Part of a small language model's weights: 38.5M parameters.
Each number is 500 + 25 x the weight over its row's rms, rounded and kept within 0 to 999. Layers, rows and columns count from 0. Numbers have three digits each. The size before them is the row's rms in percent of the matrix's.

# layer 8 MLP up, 1024x512, rms 0.14, rows 566-582, columns 0-127
107:499516484524523502517522485512519486472468537509484543518531473485494473530525567460498525526515460508486488527512476505500483470432495511523543488476510449459519524501539496519481511482523495496489491522465503502469549456515483489532476493490500493496503548532516487514515464496520488494456454507548539510477511495508517524492534485490507490520504523515501509507493488515511522483507
097:473472486510510559516497508472507522497482513471468479515532453539498495530510515537530506441508483483516483477518528500499533475504559507500491497488471504474487526509433475504499468487480497522483488498515494516503487567494466540500480517508513521501462459487520468473480484484528440484454480507514526465487467489508473497533494466458514470488519520540510504481503536479473509440545
104:491530494462479504509515505462539545517535479491530514491538550469532443473538500463468533471512516498533503500486506492493508493476535537531467476515512506483510500469473487496497467466477488509505553532528512474531525555501510493517529518481515510485497491475525520498518516500535472540510483445504484470513537473501527497502532543477446520507512497501499507509486500502491521483507
102:455540498466509529477506529489508551530471502484485500529456478506468518521505494524517478489512508533503497542497510527463477503529481484486501511512508515491501513473517496523495467478495487470498467511531490484501480510468497496478518481473512487486448536518533513527522463480502458516492562549486509478514521522513522481480486521498448472477499474508513478496532503473514450538457
089:500505521521528437521507494505512497503490568476483501509487534468525479532506522502520469536564503539516489444496524496497525490532519500525515504483466532560509481536535514514461531509503503477498528487512544493455494479491476509484504526484533488478523468526507500511481493554518493431483520514516533466522491498546512496525530494503511502522465541528485505470497481464508507491544
094:518508491522503483492529466492488495451467505493489578510516490479513514502484497518505481482530495494497485518460464493522488486497466489536527522487542529493463499481530465535509471497509545544523480497532437548516458504542552490524479511488496478507478514525543500488479499506456484496469458525482478533510552527471520516511504515493489511497493490480508515526508491529544528493522
098:449542524496452496514516448478487538479495526495498440461461567498512505482529513520501479489486467509474535512495499505540537495465468485505458476507507485490491489474485528487488482458489483557501479524468475478529505475481478482498535492458494515467504485502504530555443486503530468522484525498490470540505443510487523557478500488547508490483469483505500492508483479442460523521501
101:522519493533448484453551490513492474493519523499476490493507527493563487440459485498518558500502519488492483490489439494461508514501472530460477514460465533498517495493527486513490522486500510496506520526496500544490511482506492518514516523508497490506466471453477498535482490484481488470442445507531504475486475521537490479493502493521502508529473522462526522539537496481512465495501
095:533512562497494484481467523487493521474515455524470468475515502507509465450492499463473522505461521487490466482504504510476473473469517500524510531422463496546479531518516482513512516496515512473496479519471536469566468556475509475489482499488520488516473478503508463551496462495487532490501477546543464472505492465556490500504522471487506500520454501493555512508550520533517515505559
095:519484487506473527569489509481483505486528571482440535502505506544520509530517513475497510506495542496486512512507489500527487508503501455489482546491504468514543488503490484486455475463471489541498530498529505526502501511483460505527493505496488472484494512502459474496443485557522510525497524526486520492514502483511514527456505512515497484489546469499500470490465527526517475518467
104:522466460513503488519493498494504525508534481470480542443508471536482507545532506494439520478523519500524508462496492496476455507478519508454479498482490473466504501490512486469475491540518504474491502490528453511553508528530498536492496508477479491535501480476542584510548512490511474495493496484512518479465551522462491475535534489477501526475477496479505446481503480476496457502541
106:509521450525502502501521508493488493509473509521483472515512479538510542482520513492533495530486518504477466478510548500532493500490480472534463495518498493533536480524519483485511487555520474544519537495478507500517469526478497499530503505518523563505483573499476510487509466535518485462483532466482501491524511547492512506541498430474549508527501462452481505513528481525518508505532
104:562512503508507460517520484530483512484460545487532530497468510508495508491538506505511474515525513501523511474518503500500468484455533504567502536517504504486460466482477478525483509511512510555495480505513534499492484518521485482539501504488471503475491478511480526552496521553516487492484460440498522505526532500520503487490518520496493507521469524445502515511513555460512528535523
087:485491536508520519526503467499525489527511480498496505492503485485509490477515468490529494491500510517486443501485514489500523500485535490527497540495522493509518485517486541478496525537500520489520541498517473476437499514494545453470517497501484448483501502509500556538492488480502460496501517499478513539489538502519485511499522517510529503481509513495495509524491474481484479474491
099:486523486551534485434495505487509487491454458518530536498506521494491507547464544497453505527524474494518509490495543448468529507509567461482502532491503455491507492503521507539543516492472504504527506554531499524483480526521522505508491513578505465531518471492480540522534518486517487520505506532534472482512488531467506538519518496476493487501531540464515492476445495505513489500493
099:488517536459544493476485517518479489529504505519463464466531525469486510483487492456492504490526498532541555511480469492522526476439495475480488527497450482530522502474489495504534525517511465469527506479507527480475539508498553471516494481478486523517473464534494496513492498486456510507491502509470442494502476511481490443530439494516522540492462548536515483426480482489528500530503
106:499495455484459506524488509503527493455490493489530534460511535472547494488520492501523560482498488449519490496506504524538490538468524503491469565495515448489471504508492521475526508505505451493449499496511516522480477477508493531536492465505498483512477482505509466501477500495493512491512507499527504539533484476495488527504520515479487535511480532516491494507502453544501520469528
# layer 8 MLP down (transposed), 1024x512, rms 0.132, rows 566-582, columns 0-127
112:494503509486549493488496511491494531500509517497508522525496488512524499516531511527486471495508505472522508499487498507504519460435486531431514511490531496489527549514479479469475494467518514537493490471536502432456507488491505535503487486456485474493472477518498467481499468529513493494475470529464490545432499490534492476503530484524563524479478545500550566460479507491486538496465
097:542493510506500466483490501518492505485520479468503489502498515494501478458542484510475519495451495478469531501531510468462472513475504475482532520498473485516472513475492525533495495523525489495532487519467511489469569529514530507501476519522512514511511544501459505514486523530521509465473493520509480518526506513485524450511556487484483487535514474505535503472503487421498523478527
102:496551513459498487484493468484500500504466511524476464496490511516514485450514529509499510544464502536484518523548549507476511492505549475496526504481474475526485459463476486485519517490564496475484440471546503492487471520513503529480489534510498487500506470545504534493527501499477516498517530505537469484518500478505507522499503533484489506538546517486536506467533507506530543444479
104:470486541547510471551508490493542486459516537492494506465467509521525504536504514492487515488484507504530501523480491527526459506499502486525483507494496523500484500493491504507478515478557480517505457562510500511555458538498507517517532476547514489494512520523488470519548517496510526474527483517490537461482528491489503532504513497460470487466511467503497533450523549482516481510516
098:509529507498476517545513485516479501475509512481445507483513496475510515519487494481463493522516494491501522477479525518466484526509518529470458498470541524485525467489544477465437491497500499456484493513509458509491489507475490470517502510499502543515492486524533506474528490498443498503499532468478535474510464458489540487465530500510508505509515501505505497474503464532483534491488
094:514513497546482511525544532475499506487492514529493470498497530515494489505513516473552486505460511467487469488526524502469539495454484497500503523545487487515543500518483482465488497501537486525493488499522507493524525471472494540479464480524523450476515542514480527498551513494505526449521550521548504489483491481520521502463490517499465513517506511531542500491449503513474485491539
095:533537490453473486484492472482498494499533495506547521496475518522491513494516500576536510538470528460501501503475494531506547540496496469544491475542564520517501454523543500543490526509465525507517482507495498528502486526471498487497490466495500455520480521560477507487505501507514493432515485484488530509511491515484487475501468505467529490491479526461520509493501479478485511536516
104:498522528532492487528510471520518458536480517525483469504531447461497528515477514492523506497492512502430479493481501506499516489514471494493475530505503499496522507499510509509495486514481524492511541498499463536542517533522511523531516507520473518493526472472455549489505541478516469487451482535484505454454476527499510479537506492552501453500483493506484527571498535532491481498522
101:492478463504544507521499497477530482574539554544473463497455506495527500474486521489499529455490524529535517547496493470452486528471526486486514479479537508475490508494509489484467540529538570502502465485492536533459470493493465520545501503488486507461514454494481486474505501504532477501534552486498465516482513495512502491505513441465501525463460525504537478533505479565534475484519
097:458500476519539477497474479493516530499468480464456455579505507515461506488489487521523508486503487441481456514498495513505518505512488519485501485507497500464526482512506543493558502473549484516516504474491507465507456501514487526512477484501502507463539488466478505497553497480519493434453514522498496516453495496497470490539477548502497538527522510457531533555525468460541535497567
100:541536521509474484541472506504480508504491477489502512494534508523530527531468502560496514466506476561501530497489491477506502499454479550536466490522511514485521487502494494492498540498505454465528497472474481507508496482483496516499499491514503532456480500508476529481532501541467470512488498504518566503478534508473518460455529506496504502548471514492471544492541465488497494506509
102:497495505516479521530522479479452503508482512494477500547485519521491505485476517478493519523527494480512507506561479500533490536472491464514510503510495485536487471496503553511528562525554500457501511514479486517499497518501512506562484497515525537527522504487520478476501485468510482513500511566530524480507458471544468488507501459557499523516483495493465489513497455535524506473522
094:517482525466523488522531491509510512489496513506502505480537522494476469501523516513561492505571546486516494536532537538465571522533437532462501515449483478488505491483479505505516509470525523444542487483514473546541513493553448466523513484527513492467529504482492488479475463527516501527510521490518536474502529515479515498490486494500538503508501466553467427499497536524523453444517
093:519557469471494493508510530503501505544469526497509491501494511506523500517498530464557551538513486519558505500467493526532448485488482526531470506456520556479457525485494487465493518514537513485475476531478520493483491529477520496505527506482469498513508484519480483481495491505480467487501487493483554517452515507485504490539482483533442475472498539469484481488487502535470501527478
093:500488537518495445451479525485531452466472521464514470465556501496464508548461500473483497471525494514497523462502539517540499488502515500486558509472499483448529515519481512495463547494479495546529520510505468533481492520515488432473532455515477494484474457502480497542517496518493509500482488503509511484547541497499511500470528496524496530541513554473500501508475485460527517444484
098:516502475537513487446529494531475519462512518505472501517549492490511533490515488502515484456507517577467535504493510534466504479491484453514535506499471520494488527472478477474519482517537495502484489505508522466501467500501530501526532457517516464484483512558498496497521497449500471515464489501507476478443483524496521501481453470483499544506501516518528481496469493472514514526507
104:482553506506472455501501450487515479499506444484448506468523516525479505468495497528504516480469501528513481513471511480473462479509520505464508528521486491479530507478515492499445509501509539505502494486464500461479504527476482453497535458518530487546452502517461523522489493515500509500473472489469488501483503510494475491546454486490504496545504483520483490506496547501494488502472
# layer 8 MLP gate, 1024x512, rms 0.13, rows 567-583, columns 0-127
097:539505478513480489512470479513478489503524521485519484513481520549476524456502546528497508538516502514518542467520540493520522477464520554512494499488520501523480535515489470510527526476521531498516463498507497462528520481508481480523507520539519517509492511463486518473485537471473483468471547475471484468562508493501557489524489520468504487509485485518491475487556465509514511491528
103:523477539524518495506475523486499518497499531485518484490466481506486513515473474514507490470496501538521473478533493539536536473523545536536469495515505533499491490521484498477490524444500480487514534525484529508500505522554557482533491517461492527465520523486484465467476461489464476491533511479501521566489490536490534494484469497511474528509513513491544546467513506497483496471518
099:472488489516470473531509487477541515512502496515500486512500517491504512520520486510526471514483507516499498515516494517462457469521520482495521497516508450504483503492510541497522457515494504513517513522513510482477526502470529467525517492501523472493522526493508525500506519496502514475510493501506476497451522503534492480538504470497539520440461518523497497505500481513501474441467
090:445552477487525475499514496509451459506496482550511488499519544497502512504450459489508497492473539489500464508512480490536515510470517488514469521523486510527537539482512470502487501464545498498473522534474508484550507547503519494509506521509500473492520482472470505497542468423514530510496482467540534531519521502462531487475512500501520479510545520508509512515521523522498495492523
088:541474489528483521482463534531493484522513499521509504514500536510574559502463456474497455497490519520475510521497480510516507555486485531519514474493456533520491523504469492518517456499515534458487532522480501497517482548493504504459517496508458514487532469510477499480510538460477495502517482467479505489517497503520481491495478483481524533478503498458494510480487497479469502523497
106:520517491482470461465520499467491469518510541545489482512493495532478521472491486481470477546425543498526528468461524495487499500539491503503500483518499495511505478486491457485476461482436488519499511482501468509527504497518497510501523488538529540529479565498487507476441515507515494493491498449477505485498535518488489514491488502548504468498497468518530534464489486475457545506511
102:528481473500473501494514470482498494515493498547485483468539464485515469523469465512490517533538493487474527514552487526538507499552508503452500475522508471482486496523490490505483482494493510497511516523464523466513510502510493489517485526466463527475482532529467499511493487465485542507534558513538477516539497483483477481482490490490521482474501489481472495521478510454490503478493
104:527503479488487482493460529530465488468458502467496537479476497543478561481542448511520488526463518490508508503498468515525520516492458464505471516496462470513554468483439522490516504517482459544546492447481493514551500490501512517462544489503467500461526474483507495558477508506512497495517475478556464499550503489554549505496494495501500493486509526511502512505456519489440485496476
092:472468511535491520504459496523485467509545496493458488485472513490489528509499490491549447481517506502515463481570515475526518482520461523469471445519465532523503489506485522510521502495551518510498465476510467462501480477484517524507501515494489509485559515523492491491504493551512469514479444489511485513498520447495518527490480513497476495502494527486493537546519482512539490473520
104:481486499548457464484501525497501510525492488547510467487562508522517510512488506532488518460505521515489544497485522543540486484494510562482484448499537484542556490535494515507468499489509482489507531516533458470507545505484495550500489503499519494496502529484514515485549513528475500461458513449479540523489484480496529451504452479472506491502481465484515528477510484512471497480545
102:483511539527488509464554523477494466528517527546468508534476501492509478469460521452523477532514534496491517492530500495487497519475513497521533497529491517510491463516512476477484491502540510540476484480503479542492519499527498486479478508467520535514485513516518514505516503502493446475527530473504498510536460524510513486483486441472500523490488505430503527520493478517502505520487
099:527501508501487500506483466477556467510510531508476516461480515500516525516517520546502515481464503554505523451492541511463499539481470497491477516504511478481479506529554522535507529518513496512528464494464469495523473515508527494504481507501466542485466477455481492500527481508523522513533495481483490524522500484490513505480506519529449505510487484489490521471520544482529503446483
089:501528462454480503575496551489493526496464473500495497499498458500478513501469507492486543510493500514509505509422503500514515480478493516503501516488532502501509490484500481489492507483496498470528509498466532518460481526495496525523507510544544488523513502507469475521505486516475499485533476542496509489465493501491464508514465480527515502493439483509434493493510511535499509458473
100:458480491545485485541529477496475510506497522490466534456432494499463502495444516480493459481523539503516482486518497483551508484491499485526468481479510489465458489485513525521518484463488515540480522519515470493506457496531521463509501519524529483549478510516439489496459478477515445534485434501488510487475497514525474516530468480466490493441507498511464543505486497473485501435460
095:545549507523511467529512502464476486490472502531459463522505511478504532494498472482487428451511560504538471533515480514538494473466489478531498482509503536548466510529524539494493502483492498520500474499481525512531493494507478541485545508508528484527498533545498501472495512450486478518502469494478518477504462515490471458576526519446475471464458523504571521494461480499503514498487
102:477514532475512507482521529524460489497532469506521505515526529471521467512529482471513521486491491483500477534532520486499454450518476519499493508472481506484492462502489506497483486504528523544464527528501480498551505509505499520547501529484504542496484499458503492507503441521489562469505497503522511506470453479463568453491527475515443529502489508489507543521521473527478461541535
096:485475488525523505485505486460520443481506530489502509539487491482513495497478479488471502520509543508513489472508492478562444508505537508567521512483501475538483498514503472532499474454483469507467475515515498511509539497440506465484536498486469514507509500478507543496470478482511547513525498511479527478462526476535533518507521495507460518465509488469510503525496484467492479472487